{"n_head": 4, "head_dim": 64, "norm_place": "pre", "positions": "learned", "init_std_o": 0.00345, "optimizer": "muon_variant", "lr_head": 0.00516, "batch_tokens": 65536}
Each number is 128 + 24 x the weight over its row's rms, rounded and kept within 0 to 255. Layers, rows and columns count from 0. The size above them is the row's rms in percent of the matrix's.

# layer 4 MLP up, 1280x256, rms 0.249, rows 0-199, columns 0-31
size [ 94 103 129  96 109 102 100  91  99 104 128  94 101  94 102  96 116 102 103  91 111  89 100 104 110 100  97 105 107 109 101  94  89 108 106 103  97  98 106  93  99  98 123 101 103  93  97 103 111  97 110 101  97  92 113  90  93 115  96  93  95  98  90 109  99  95 103  97 105  92 105  96 101 104  93  99  93  87  93 107 105 103  96 106  90 105  96  91  95 104  94  94  95  96  98  98 106  99 106  97 114  94  94  98  93  99 101  99 106  95  90  98  87  95  96  96 102  91 106  99  99 100  96 100 104 100 104 102 104  95 108  99 103  96  96 111  92  98 104 102 105 104  99  94  98  93  98  86 102 101  94  92  94 105  99 100 105 100 104 101  91  96  90 100 117  97 109  90  96  97  91  95  98  96 109 110 102 102  98 109  97 106  92  99 101 101  98 106 106  99 110  95  93  99 101 100 101 113 101  96]
[[ 98  92 158 180 123 142 137 117 108 124 108 153 173  98 146  98 154 138  84 121 167  95 150 161  84 162 123 106 107 150 141 128]
 [124 132 109 105 157 113 131 113 128 124 118 121  87 157 176 144 102 148 139 103 116 113 137 122 139 183 147 124 104 155 123 125]
 [128 113 125 128 110 114 164 105 151 120 159 137  95  92 160 105 143 116 166 153 130 150 120 142  63 168 120 154 125 113 120 136]
 [138 101 166 102 129 107 144 105 109 122 119 173 127 111 121 133 147 204  58 180 148 143 152 163 115 106 172 117  96 126 113 119]
 [148 134  93 148 130 110  97 165 105 136 103 142 154 163 112 149 142 128 108  83 156 126 103 178 126 121 199  89 114 145 106 102]
 [ 60 146 107 107 130 143 162 138 131 143 107 109 132 139 148  33 118 117 129 137 105 106 144 119 115 113 129 138 127 163 112 133]
 [ 96 168 114 167 112 135 143 119 139  99 135 143 125  91 156 161 152 161 122 163 157 117 121 161  96 126  85 103 170 157  99 141]
 [133 152 186 164 120 138 148 109 139 165 133 138 171  99 125 161  93 137  95 153 123 124 145 157 134 142 112 157 182 104 151 121]
 [160 117 137 127 128 167 136 111 122 107 148  75 125  74 129 130 129 148 139 147 114  89 116 126 209  99 145 127 157 133 133 121]
 [121 125 161 163 129 131 110 109 164 141 145 152 124 154 112 140 118  63 169 141 163 172 126 123 121 107 165 162 100 109 152 133]
 [108 113 118 149 109  65 128 151 129 117 146 162 164 151 118 118 131 120 147  47 158 122 147 164 107 127 143 149 132 152 129 186]
 [ 86  93  96 112 120 100 103 135 105 146 116 108  99 139 140 148 114 105 185 113 131 115 138 119 124 139 138 125 105 136 138 110]
 [164  91 107 122 156 161 119 143 134 123 144 128 148  98  92 147 134 123 139 138  91  88 129 152 146  58 183 150 120 150 137 114]
 [140 128 155 147 143 176 155 106 127  97 119 137 138 155 130  61 152 124 134 114  82  97 174 158 136 127 148 105 102 124 137  87]
 [ 97 155 106 155 118 123 138 114 114 142  91 149 137 119  93 120 167 101 125 140 140 122 140 156 136 138 148 136 138 177 122 107]
 [111 161 175 119 114 155 112 117 111  98 160 121 115 153 141 147 117 124 109 130 110 144 152 146  99 133 103 124 124 128  81 104]
 [147 116 130  99 134 161 138 131  79 151 110 148 143 147 120 102  91 118 144 100 110 107 153 134 133 148 145  96 125 132  97 142]
 [149 141 134 154 140  86 105 141 122 134 132 104  99 108 136  81 159 100 124 137 113 112 104 152 171 176 119 159 124 165 120  70]
 [ 85 127 119 152 169 120 124 159 105 122 143 119 156 148 116 157 108 140 135 102 115 119 147  99 163 110 144 100 124  97 163 145]
 [ 83 175 142 118 125 137 134 108 123 124  97 121  85 102 136 160 104 119 111 158 126 118 126 133  93 107 119 126 126 123 134 129]
 [176 106 121  97  99  93  90 122 138 129 127 115 161 136 167 131 157 170 172 147 137 131 111 127 130 138 129 127  97 126  98 110]
 [ 78 103 113 125  63 153 146 128 128 152 140  97 140 125  90 157 121 171  85 152 137 133 132 120  82 143 116 115 134 164 100 141]
 [154 148 160 109 101 142 118 161 101 124 143 142 128 126 142 103 159 161 129  98 102 139 133 109 144 113  97 110 108 117 141 149]
 [ 95 117 127 142 117 105 132 105 140 118 160 158 126 121  97 125 128 110 121 147 126 120 134 104 142  75 179 111 130 135 127 154]
 [124 145 142 124 116 178 133 160 151 121 154 118 136 136 160 129  79 115 153 107  81 154  95 120 107 122 143 120 121 160 155 171]
 [120 154 119 123 109 120 143 152 132 145 126 144 132 128 154 130 128 133  85 134 170 143 179 129  92 136 124 113 121 131 114 129]
 [ 99 127 143 151 109 113 111 122 161 138 101 110 161 178 106 126 123 154 127 107 113 143 117 155 162 154 154 104 142 137 158 107]
 [178 127 108 132 141 105 137 120 148 110 129 132 126 102 202 157 185 128 116 129 109 106  74 106 120  84 131 102 113 156 158 128]
 [107 128 169 101 139 128 110 126 116  91 113 170 107 108  73 156 128 125 128 120 134 165 135 167 143  88 136 145 105  66 170 125]
 [140 165 122 150 107 141  85 129  60 109  96 137 112 104 143 114 143 123 165 133 147 125 106 129 136 131 137 177 115 110 188 126]
 [141 136 146 199 120 143 143 129 149  94 129 112  83  98 133 126 118  74 101 102 147 134 166 118 124 113 181 118 106 143 124  99]
 [137 108 117 118  85 161 156 101 124 128 149  75 136 114 163 119 112 150 162 140 118 131 131 144 102  98 141 114 147 180 141 128]
 [138 159 112 146 169 106 111 177 173  97 195 126 118 153 106 126 163 108 131 126 160 132 114  83 113 180 116 107 123 120 126 120]
 [164 150 141 158 159 143 156 111 135 125 125 134 150 121 129 112 136 159 117 108 134 126  80 171  98 125 146 135 125 136 137 131]
 [126 152 121 129  89 137 130 114 123 107 136 145 147 117 141 144 126 189 125 157 118 100 112 119 131 114 136 138 144 193 103 113]
 [111 142 128 142 127 168 172 111 141 114  97 137 118 122 137 141 111 137 163 154  88 102 154 126 134 100  84 149 162 103 142 153]
 [145  94 163 116 102 121  87 149 132 139 170 130 157 152  95 115 121  91 121 120 120 145 113 131 140 120 103 112 118 144 129 123]
 [159 159 132 144  83 113  87 101 161 132 129 156 142  83 163  84 119 134 155 138 149 133 122 161 100 139 118 153  92 130 128 113]
 [128 124 157 108 130 126 117  98 136 144 163  82 140 172 148 121  95 155 102 127 124 168 159 133 155 103 156 133 117  87 111 152]
 [102 160 135 157 132 107 106 140 167  49 108 126  90 130 136 170 104 136 143 135 174 122 182 142 156 100 126 102 163 122 163 100]
 [ 98 142 137 159 166 103 103  88 131 108 138 123 143 114 136 100 163 159 124 142 157 117 117 104 121 130  92  85 137 114 138 140]
 [137 147 110 137 142 148 118 168 159 111 140 156 142 121 104 160 147 102 140 127 137 153 123 158 165 187 127 101 135 121 112 119]
 [129  91 101 114 139 155 158  89 114 126 131 155 129 160 151 116  85 126 119 132 128 183 146  82 154 127  99 107 146 135 141  79]
 [135 159 128 143 117 146  90 128 128 129 125  88 127 102 159 113 109 148 133 154 140 134 112 129 111 151 100 138  94  96 107 146]
 [ 79 164 113 164 150 142 149 122 163 128 102 142 108 116 121 192 102 139 156 132 158 138 120 141 126 155 124 138  88  91 107 143]
 [148 128 109 114 132 126  87 132 104 150 142 124 146 135 114  92 180 137 172 128 137  83 135 181 133  99 146 114 151 116  85 151]
 [121 135 150 105 150 160 127 131 148 114 124 121 135 126 119 104  95 158 148 151 110 117 107 143 146 125 139  82 134 133 125 116]
 [ 91 118 118 124  75 135 170  84 153 115 128 184 124 136 183  99  84  94 129 118 101 113 128 114 150 142 100 131 100 162 109 165]
 [129 139 146 131 106 106 152 154  94 124 104 141 101 156 122 141  63 122 200 119 136 131 156 124 123 157 152  88 135 142 119 136]
 [107 114 123 118 147 134  82 112 137 124 125 188 138  79 104  67 123 140 129 111 173 142 116 156 168 160 115 121 134 113 106 112]
 [132 136 126 136 138 116 142 126 112 110 108 135  90 125 112  98 112 144 102 184 150 111 172  72 101 122  92 137 108 146 129 138]
 [125 135 122 139 111 124 158  94 130 150  75 132 147 114 178 113 122 124 128 122 117 121 140 150 164 136 106 135 134 145 118 131]
 [125 104 110 125 160 106 181 163 155 124 130 148 196 147 110 167  77 117 115 121 164 137 171 118 184 124 141 172 126 136 133 129]
 [123  93 106 196 137 117 138  98 121 105  98 158 109 136  80 113 147 114 133 128 128 128  97 101 140 129 133 112 172 130 132 115]
 [106 123 117 123 162 181 137 140 146  98 123 129 166 148 123 187 121 110 191 133 128 169 113 105 139 100 146  67  88  69 110 148]
 [ 99  91 132 122 111 131 122 123 157  98 123 107  82 128 134 105 132 133 145 111 136 119 107 125 108 158 160  97 133 132 105 108]
 [146 134 133 115 107 135 152 136 116 135 128 125 131 126 164  85 126 109 148 119 115 132 161 118 176 142 123 113 115 153 116 143]
 [113 110 132 147 100  95 115 130 152 114 150 136 137 127 128 153 124 114 130 143 126  76 126 110 101 167 129 136 136 108  78 168]
 [125 179 111 156 118 103 153 118 144 130 113 169 116 128 151 124 173  74  75 108 149 118 103 100 106  74 138  87 113 120 143 125]
 [129 143 138 169 111 122 143 144 132 129 179 110 155 127 129  77 140 115 184  97 113 150 144 132 146 109 133 111 136 106  93 116]
 [158 120 138 147 133 157  85 129 109 121 132 203 144 124 111 172 149 130 116 169 118 123 107 148 180 140 100 145 149 136 142 147]
 [149 164 117 106  61 157 155  82 113 127  92 122 132 135  91 136  86 176 119 111 121 115 136 118 124  99 122 113 103 140 159 129]
 [143 132 110 135  72 111 160 103 152 144 148 146  89  98 110 144 132 115 142 133 130 109 159 133  55 155  93 103 162 118 117 127]
 [161 140 129 139 116 158 102 135 121 125 111 133 137 136  94 128  93 114  90  89 105 126 137 123 121 163  93 140 141 144 134 125]
 [149 122 126  93 125 175 100  90 150 129 186 139 113 121 145 148 142 137 127 170 149 122 125 152 145  81 132 127 133 143 134 144]
 [121 129 113 118  96 183 114 158 107 151  96 119 139 105 136 135 150 160 128 139 151 132 125 139  86  96  98 168 117  85 118 105]
 [104 156  84 153 126 142  74 113  87 108 138 105 139 154 146 144 113 138 109 120 108 167  84 133 133 106 118 145 145 177 100 151]
 [ 97 139  83 144  93 143 127 152 116 134 148 113 127 143 136  85 130 126  98 162 120 157 137 103  99 195 111 117 103 115  90 133]
 [102 151 145 147 116  91 120 118 123  83 129 126 114 131 131 145 136 152 110 143 154 170 121  97 132 114 146 142 155 108 119 107]
 [143 103 152 141  98 126 142 158 140 128 154 118 135 120 148 138 127 127  55 124 132 136 114  97  88 117 155 105 138 188 128 189]
 [ 96  83 154 160 160 123  98 136 126 133 116  92 113 130 121 112 149 116 113 124 144 152 123 157 147 112 107 123 140  94 138 117]
 [118 142 139 152 124 137 129 127 140 146 115 119 121 143 133  99 139 132 113 136 136 104 125  89 149 153 155  91 133 130 131 111]
 [166 107 151 115 131 114 121 104 116  59 161 127  97 189 118 130 119 123 141 112 154 115  78 156 135 154 130 102 136 140  95 104]
 [136 109 131 101 117 170 140 100 122 111 123 118 175 117 134 115 152 107  99  93 144 113 146 136 107 125 165 131 125  99 164 143]
 [126 143 170 120 162 111  82  88 109 166 137 124 157 159 154 138 113 146 127 104 123 112 110 121 133 177 126 153  97 173  84 182]
 [124 110  83 157 107  98  95  97 139 111 107 111 122 141 157 117 120 116 132 126  88  89 125 150 125 123 141 137 124 136  93 113]
 [ 89 119 101  95 160 130 147 138 108  99 107 145 160 124 119  98  80 157  66 128 117 146 150 110 142 100 140 130  90 121  96  78]
 [129 108 188  90 102 151 122 128  92 121 141 167 116 116 157 184 149 134 113  88 131 130 187 138 118  91 124 140 107 133 102  88]
 [164  93 137  93  93 121 120 171  91 112 102 106 107  99 143 125 127 150  96 124 100  75 172 143 146 127 130  82 117  90 136 109]
 [126 171 115 122 120 126 106 168 154  98 151 132 109 167 119 101 162 189 103 145 143 113 195 112 143  70 148 109 110 119 156 134]
 [128  89 104 127 129 183 134 150 116 148 117 114 122 128 133 133 119  99  95 125 137  93 129  62 136 114 144 119 127 167 163 137]
 [107 124 159 106  83 122 145 151 128 105 134 124 160 133 166 156 130  66 107  51 141 106 173  99 139 189 126 103  96  96 143 114]
 [126 110 155 128 118 145 141 106 127 117  96 143 151 103 137 122 123 123 115 123 137 109 137 128 191 132 169 132 130 111  81 139]
 [120 138 132 117 128 131 149 135 104 130 155 157 155 164 175 135 136 149 114 178 104 135 119  97 136 121 137 162 108 123 136 124]
 [119 137 135 122 113 151 130 119 166  92 117 119 154 130 124 138 130  65 142 125 112  93 138 115 110 153 134 146 143 166 137 122]
 [114 100 143 140  98  85 128  82 128 107 135 110 146 162 106  88 128 113 108 137 163 141 166 145 157 120 143 144 145 106 110 126]
 [134 153 116 110 112 137 145 128 137 129 132  90  82 141 129 124 140 142 144 156  96 140 103 120 131 146 127 126 120 133 130 108]
 [ 95  76 133 173 124 126  98 152 120 113 127 170  86 139 146 108 135 137  81 135 100 133 102 154 173 128 141 128 104 111 134 108]
 [ 83 112 123 167  92 112 111 100  96  77 174 137 106 100 123 126 123 122 101 148 115 121 111  86 141 140 132 146 130 120 110 123]
 [121 155 137 113 101 110 154 128 128 170 119 143 121 152  89 135 146 131 119 110  99 144  80 115 126 131 146 114  81 131  92 116]
 [136  74 157  84 140 172 147 111 123 104 146 164 129 146 156 175 111 124 147 218  97 116 122 114 159 103  94 118  97 121 170  96]
 [106 127 201 106 158 148 151 108 149 155  84 142 123 123 137 118 178 106  60 108 164 129 133 131 138 114 145 124 169 107 131 137]
 [113  98  97 140 112 137 116 147 162 136 109 153 105 120 172 139 101 110 146 108 118 105 118 157 105 167 108  91 110  77 113 117]
 [ 86 117 142 125 106  94 127 144 154 140 123 117 137 111 119 123 151 129 160 157 160  82 138 158 120 173 158 135 107  88 122 162]
 [110  59 128 133 105 159 124 123 132 101 122 152  84 117 130 146 116 130 103 159 120 169 192 137 106 111 131 167 124 106 130 111]
 [136  76 137 173 129 109 147  79 104 115 154  92 148 185 119  92 130  91 177 115 131 157 106 166 120 110 113 120 142 161 125 140]
 [103 154 125  98 152 140 146 122 129 133 162 142  94 129 161 104 116 138 141 113  90  99 133 126 154 120 135 113 129 113 110 136]
 [127 123 172 165 154 132 135  96 112 120 117 125 129 146 128 105 141 122 156  74 157  96 102 121 129 147 158 141 148 102 118 148]
 [119 163 133 139 160 151 134  89  81 132 140 138 137 123 138 150  79 147  96 102 135 109 103 132 125 117 126 133 150 126 141 114]
 [ 92 101 120 125 112 147 115 157 137 169 103 122 140 127 142 131 153 161 120 107 137 157  55 134 113 145 141 123 150 118 117 109]
 [132 128 131 138 159 132 124 122 136 129 138  88  80 149 166  89 137 166 141 115  87 102 111 159  93  81 120 107 158  85  90 115]
 [147 111 128 142 141 140 134 125 156  57 133 112 128 135 136 110 163 132 122 105  98 105 134 142  71 103 168  97 156 102 149 128]
 [101  95 142 163 153 126 101 151 126 130 119 147 138 118 153  75 130 116 122 156 120 120 197  84 110 125 150 128 138  98 131  93]
 [151 145 117 140  96 153 136 150 122 126 111 165 106 142 132 135 110 144 107 121 145 177 107 143 140 131 117 111 112 117 132 150]
 [118 110 126 121 107 138 174 166 142 152 148  78 140 129 134 108 184 112 132 111 153 156 150 147  71  99 163  77 115 118  95 126]
 [112 126  73 125 114 127 132 103  91 113 123  92 128 145  95 111 155 169 110 125  85 112 147 125  92 137  83 122 127 101  85 109]
 [123 107 147 140 107 127 127  79  74 132 145 145  86 100 109 119 154 121 154  73  81 112 113 150 146 109 112 156 178 181 133 104]
 [ 87 152 169 137 143 147 139  87 140  80 141 101 138 153  84 113 147 157 179 119 112 127 140 169 122 143 107 151 141 142 128 144]
 [103 102 139 146 126 118 146  84 136  89 140 131 168 107  94 117 136 129 143 143 112 158 101  95 118 124 170 136 110 116 156 107]
 [161 163 158  94 111 119 104 121 151 140  77 111 131 120 157 164 130 135 128 141  63 117 125  99 133 130 142 103 114 150 121  75]
 [142 135 169 152 148 162 118 130 106 100  95 127 143 117 100  78 100 142 144 111 124 111 108 111 125  98 136 110 153 117  82 149]
 [153  99 146 147 153 114 142 135 106 125 157 135 154 115 109 112  76 111 132  87 173 106  80 111 113 123 122 119 187 116 178 123]
 [193  84 152 147 166 110 163 125 155 118 139 134 165 119 116 167 116  90 125 108 117 138 131 117 155 141 134 153 139 142 143 155]
 [129 117 119 143 104 126 158 143 118 152 173 112 116 134  88 121 130 120 126 180 123 126 131 120 152 158 129 111 122 149 106 160]
 [104 112 144 105 121 103 143 136 167 147 129 102 119 157 103 138 148 149 125 150 173 191 127 108 147 118 165  88 149 141 116 122]
 [ 92 146 135 136 129 171 109  84 151 126 150  90 146 138 119 165  90  98 162  80 160 122 103 108 117 139 134 114 105 106 150 119]
 [123 140 104  99 154 172 163 113 120 143  97 105  94 161 137 102 130 174 100 145 154 134  87 125 127 107 143 100 102 117 163 172]
 [143 138 155 188 135 126 128 129 134 127  91 122 108 125 130 170 125 147 118 143 145 104 134 150 148 167 123 132 119 114 138 138]
 [167 160 128 138 169 141 126 140 136 135 104 143  84 135 118 130 109 180 167  99 167 129 173 129 175  88  72 160 131  97 136 137]
 [ 93 145 128 116 110 119 145 144 161 126 115 156 126 142 158 118 137 133 163 134 137 151 128 149  96 132 138 138 153 103 109 183]
 [144 147 169 134 123 146 146 112 166 137 126 151 101 153 122 113 137 121 135  77 149 106 134 154 153 137 105 140 130 124 114  62]
 [113 149 137 118 149 131 161 104 121 152 131 137 116 147 122  90 134 117 143 138 109 117  98 123 135 134  61 138 185 166 150 126]
 [156 135 111 138 108  79 106 157 128 157 115 121 162 170  96 110 124 117 143 124 139 117 186 142 140  72 151 137 144 118 122 117]
 [118 109  85 136 133 138 178 123 131 140 145  83 119  95 135 165 131 133 145 133 129 110 109 122 190 134  67 121  79 143 113 166]
 [ 93  88 115 132 133 152 154 119 144 146 113 160 110 138 134 140 116 131 105 123 107  89 149 141 139 131 151 123 136 114 129 115]
 [134 175  92 139 127 142  90 108 138 138 106  76 119 145 127  96 122  97 132 122 116  98 122 168 124  75 107 116 182 128 109 130]
 [109 113 142 134  92 121 150 126 135 103 126 150 106 104 139 134 140 122 167 105 119 104 105 133 139 118 128 161 110 121 152 104]
 [127 157 130 134  64 162  83 113  88 120 141 151 106 136 119 110 138 133 138 163 137 133 110 113 158 105  96 151 125 145 122 136]
 [ 98 143  82 188 150 121  75 137 107 113 140 130  92 188 125 139 145 109 119 129 135 104 145 107 134 129 111 109 116 128 159  98]
 [ 96 121 149 134 142 143 130 137 151 111 152 133 118 148 110 152 141 112  82 111  81 119 158 127  94 128 110 112 113 125 130 127]
 [ 94 152 107 132 156 127 130 176  98 117 107 101 122 120 161 192 120 134 115  87 100 149 115 145 145 147 148  47 153 121 151 155]
 [131 166 116 142 145 136 144 137 165 156 118 115 141 107 162 114 167  86 144 169 157 178 134 121  78 144 146 125 108 130  73 112]
 [117 124 164 157 126 171  93 133 102 116 159 154 110  81 106 125 110 139 177  85 168 169 170 111 117 143  85  74  94 118 156  91]
 [142  97 148 150 117 173 130  87 158 156 147 132 140 100  96 141 127 109  98 154  87 174 111 116 116 140 110 101 146 107 105 151]
 [ 53 148 170 117 119 129 106 114 152  93 143 106 130 102 145  87 131  95 159 156 125 120 114 128 125  90 147 144 123 153  94 124]
 [139 155 130  85  78 138 104 118 129 175 170  97 131 149 136  83 110 137 140 123 106 111 169 173 165 145 165 141 145 146 120 137]
 [143  99 158 101 132 110 129  89 120 118 146  93 128  83  98 137  94 114 110  97 151 107 122 140 117  73 174 131 167 150 114 151]
 [126 119 105 124 110 149 112  91 160 147 136 107 167 154 127 112 118 138 114 123 122 138 159 101  96 154 103  95 106 148 155 136]
 [128 110 157 154 192 128 156 158 144  70 113 100 122 147 149 155 113 132 113 152 126  85 166 128 149 138 152  99 175 126 161 122]
 [143  93 122 150 154 163 183  87 134 139 182 122 118  66 167 115 133  75  87 129 155 129 146 139 131 166  95 168 110 172 112 122]
 [144 101 124 170 132 108 132 100 117 130 128 137 149 158 122 132 164 135 112  84 154  77 159 151 120  96 136 109 142 125 178 129]
 [130 114 144 111 149 112 113 124 114 165 113 126 142 145 102 152 180 148  86 157 108  84 121 164 134 114 128 121 123  95 134 100]
 [151 119 148 124  89 175 126 121 179 145 140 107 106 119  88 140 132 157 129 188 108 152 127 146  94 121 106 103  95 131  98  97]
 [122 107 112 126 136 127 140 104 181 157 107  91 144 152 121 143 106 127 142 130 152  87 147 124 146 128 107 138 162 119 144 106]
 [136 125  84 121 149 185 116  70 152 189  97  84  91 122 124 134 117 125 135 138 105 144 159 125  97  93 103 151 148  92 139 105]
 [ 86 121 121 122 148 124 111 148 104 173 136 141 133 188 127 159 143 132 155  80 155 109 148 118 120 156 150 111 127 134 140 124]
 [146 147 105 158 137 144 105 122 146 105 114 157  99 119  85 123  80  99 137 117 140  88 151 108 163 128 191 137 164 120 153 129]
 [108 131 134 148 111 107 168  81 103 177 137 154 159 131 122 120 130 128 122 162 115 111 131 134 140  88 114 164 147 100 129 113]
 [193 110 113 140 164 129 151 127 130 148 150  94 133 145 114 124 143  75 122 178  86 128 134 128 110 124 155 147 176 129 146  61]
 [144 144 110 164 169 146 137 142 115 146  89  93 107 123 185 127 112 144  89  88 146 127 133 118 129 100 124  96 161 127 117 110]
 [ 94 121 114 124 134 120 107 117  98 129 140 153 105 132  84 107 153 114 157 134  92 120 119  78 124 139 157  97 127  83 109 133]
 [124 135 121 161 145 136 112 120 116 127 111 104 118 142 132 141 105 157 115 105 104 111 174 104 146 134 129 102 111 112 148  96]
 [151 148 133 100  70  73 138 136 129 106 130  91 145 153 148 127 156 164 160 105 104 175 126 164 126 106 128 119 132 118  89  60]
 [126 142 143 147  98 145  89  88  96 146 149 122 117 114 134  99 113 142 108 143 102 173 133 129  94 164 165 131 103 127 111 107]
 [124 121 131 136 116 165  96 120 164 111 132 105 180 131 111 106  53  95 156 149 117 113 100 129 147  74 122 143 140  81 133 120]
 [ 97 139 151 141 134 114 110 144 181 143 108 133 125 127 115 142 108 127 142 117 157 123 134 138 103 138 100 140 142 132  98 115]
 [103  85 112 105  93 113 108 121 127 102  88 175 115 125 129 126  51 149 145 117 124 133 154 147 142 157  91 105 123 136 109 148]
 [139 114 134 114 156 121 136 146 146 113 118 116 140 122 157 194 151  78  91 153 101 146  77 119 135 130 172 124  93 124 157  90]
 [172 103  75  71 127 110 131 138 113  98  88 114 139 154 143 160 170 126 136 128 133 161 157  87 122 133  98 131 147 173 120  68]
 [110 120 102 113 131 157 151 128 100  92 103 130 117  89  98 131 103 160 170 101 100 150 110 100 140 139 127 141 151 141 125 107]
 [118 125 157 121 132 122 132 104  55 145 123 141 147 135 114 108 129 131 130 139 138 136 153 150 145 129 173 109 117 146 141 140]
 [174  91 173  95 135 137 132 123 160  91 131 133 152  98 118 133 124 166 128 129 130 164 126 119 113 125 128 105  86 151 107  81]
 [174 155 118 131 163 127 134  96 126 122 154 121 121  92 174 119 124  62 129 104 175 142 102 122 105 119 129 131 147 118 129 112]
 [108 132 150 162 107 140 183 123 118 117 150  85  93 133 132 113 119 111 134 110 121 148 118 177 147 113 164 116 121 150 132 135]
 [120 146 127 106  97 150 159 137  98 109 126  94 119 125 132  83  90 139 124 147 100 140 121 149 199 136 163 136 107 127 126 112]
 [130 120 110 166  97 149 136 105 133 147 166 178 100 142 121 149 142 115  93 114  86 105 103 108 115 159 145 165 101 145 121 139]
 [142  97 131 142 116 149 159 133 129 107  87 178 128 132 152 108 183 167 174 162 109 131 106 172 144 120 113 157 108 119 109 108]
 [146 137 108 115 152 133 146 119 109 161  97  93 118  88 136 106 128 126 129  59 117 150 146 146 127 133 134 125 157 129  99 108]
 [113  93 167  81 130 162 121 124 142 130 170 131 149  79 139 130 124 105 151 111 173  92 141 136 131 141 147 102 165 127 154 134]
 [120 176  89 154 139 102 142 150 142 144 132 121  57 118 162 149  92 121 134 144 106 126 111 151 147 141 125 127 124 160 142 125]
 [145 129 131 131 125 135 147 117 158 138 121  88 139 159 125 131 116 165 133 104 135 142 140 139 103 161 117 137 168 137 139 113]
 [ 99 139 104 131 122 132 146  61 123 103 123 120 117 129 142 119  92 134 109 164 119 122 158 149 110 149 116 158 140 170 104 105]
 [124 107 100 116 139 132 167 161 123 157 139 121 149  71 111 124  96  94 129 109 117 146 136 134 126 131 120  86 107 143 132  93]
 [109 128 133 184 108 134  95 134 146 121 132 117 131 109 110 154 130 181 156 120  92 166  90 168 133 120 117 108 120 133 132 116]
 [135 175 145 141 102  72 142  69 153 113 119 106 108  68 124 114 118 114 132 148 137 146 142 162 118 132 133 110 104 166 127 133]
 [119 167 104 120 169  96 142  86 111  99 121 149 104 149 128  90  70 159 112  77  78 101 129 162 124 118 125  91 105 175 122  93]
 [122 112 128 128 159 126 149 154 101 113 122 133 138 187 121 149 122 109 174 140 157  78  89 128 111 124 132 125 131 103 142 102]
 [123 128 114 149  67 104  64  87  99 147 136 154 107 122 143 107  81 157 177  71 171 158 114 129 127  94 101  89 162 103  92 115]
 [109 122 127 125 147 124  88 137 167 126 135  79 152 107 140 149 176 154 136 133 149 140 129 113 147 160 158 102 143 126 144 153]
 [151 150 147 131 134 108 152  96 119 141 145 140 137 136 154 113 154 144 151  72 109 138  99 193 145 115 136 133 151 130 117 136]
 [137 103 165 130 126 106 126 159 108 128 159 167 113 127  99 134 110 167 152 117 136 103 124 140  80 162  99 113  81 121 123 132]
 [113 100 102 141  84 160 119 134 159 113 111 152 143 138 121 148 135 126 106 118 125  79 161 139 136 142 138 106 140 128 133 125]
 [153 153 125 132 124 147 126 141  97 134  91 121  69 107 131 150  91 139 128 115 121 124 140 174 107 130 131 111 156 103 130 134]
 [125 125 112  93 114 142 101 110 103  97 139 159 123 150 138 124 143 111 124 171 143 159 164 159 129 158 169 140 104 132 144 137]
 [123 142  98 110 150 131 110 122  80  99 117 148 121 116 135 107  99 153 126 138  99 134 147 126 182 113 130 126  96 118 143 107]
 [ 86 109 139 145 120 121 130  90 130  83 120 126 133 127 144 102 127  88  96 123  86  98 148  97 124 137 129 175 158 137 128 139]
 [114 137  98 151 112 135 177 167 109  85 106 203 114 134 131 107 108 175 129 151 133  89 133 109 149 150  79 113 106 130 143 118]
 [136 149  68 156 113 143 146 120  99 112 124 113 176 140  98 117 114 196 136 127 166 122  90  83 156 129 156 119 152 105 148 155]
 [113 125 129 114 146 113 146 192 126 114 146 131 132 126 143 145 126 108 140 157 131 151 111 126 133 117 101 120 131 114 143 117]
 [ 89 121 122 104 118 129 124 138 127 120 139  80 126  78 114 134 124 101 138  87 104  97 160 108 169 121 141 106  89 126 154 118]
 [101 120 153 128 121 143 121 118 123 116 114 145 125 134 106 198 120 153 155 136 110  86 158 150 114  99 141 101 136  98 121 160]
 [142 127 113 146  76 123  81 115  89 124 148 148 139 101 160 145  87 113 105 129 121 114  93 142 119 151 134 139 139 119 121 115]
 [127 103 107 110 144 150 145 102 120 132 115 187 144  75 109 170 132 136 157 137 154 134 170 146 123 133 130 160  89  99 127 105]
 [ 76 168 139 147 100 108 119 139  95 117 135 118 129 162 106 141 152 112 178 103 174 141 127 130 153 164 155 119 104 126  93 162]
 [133 142 124 127 111 119 126 131 142 106 146 141 174 106 125 155 127 170 131 142 100 153 123 124 141 127 112 109 142 157 166 120]
 [121 133 136 153 150 136 124 114 127 160 122  67 121 134 167 137 147 160 102 141 143 140 133 127 133 148 143  84  50 152 146 146]
 [153 136 105 171 122 149 142 144 130 146 106 144 132 149 143 115 110 131  85 100 133 152 196  92 151 135 114  89 155 154 119 151]
 [148 161 113 132 168  96 128 137 133 161 190 125 126 132 153 121 141 105 134  76 128 122 101 135 119 143 152 114 117 119 117 133]
 [116 140  73 146 164 146 113  71 112  92 120 103 145 115 112 135 101  84 112 143 146  91 112 138 146 109 134 141 100 191 119 123]
 [112  96 180 132  87 131 126  97  85 131 106 156 118 127 103  93 126 113 109 120 145 148 128 130 135 151  98 138  89  96 133 111]]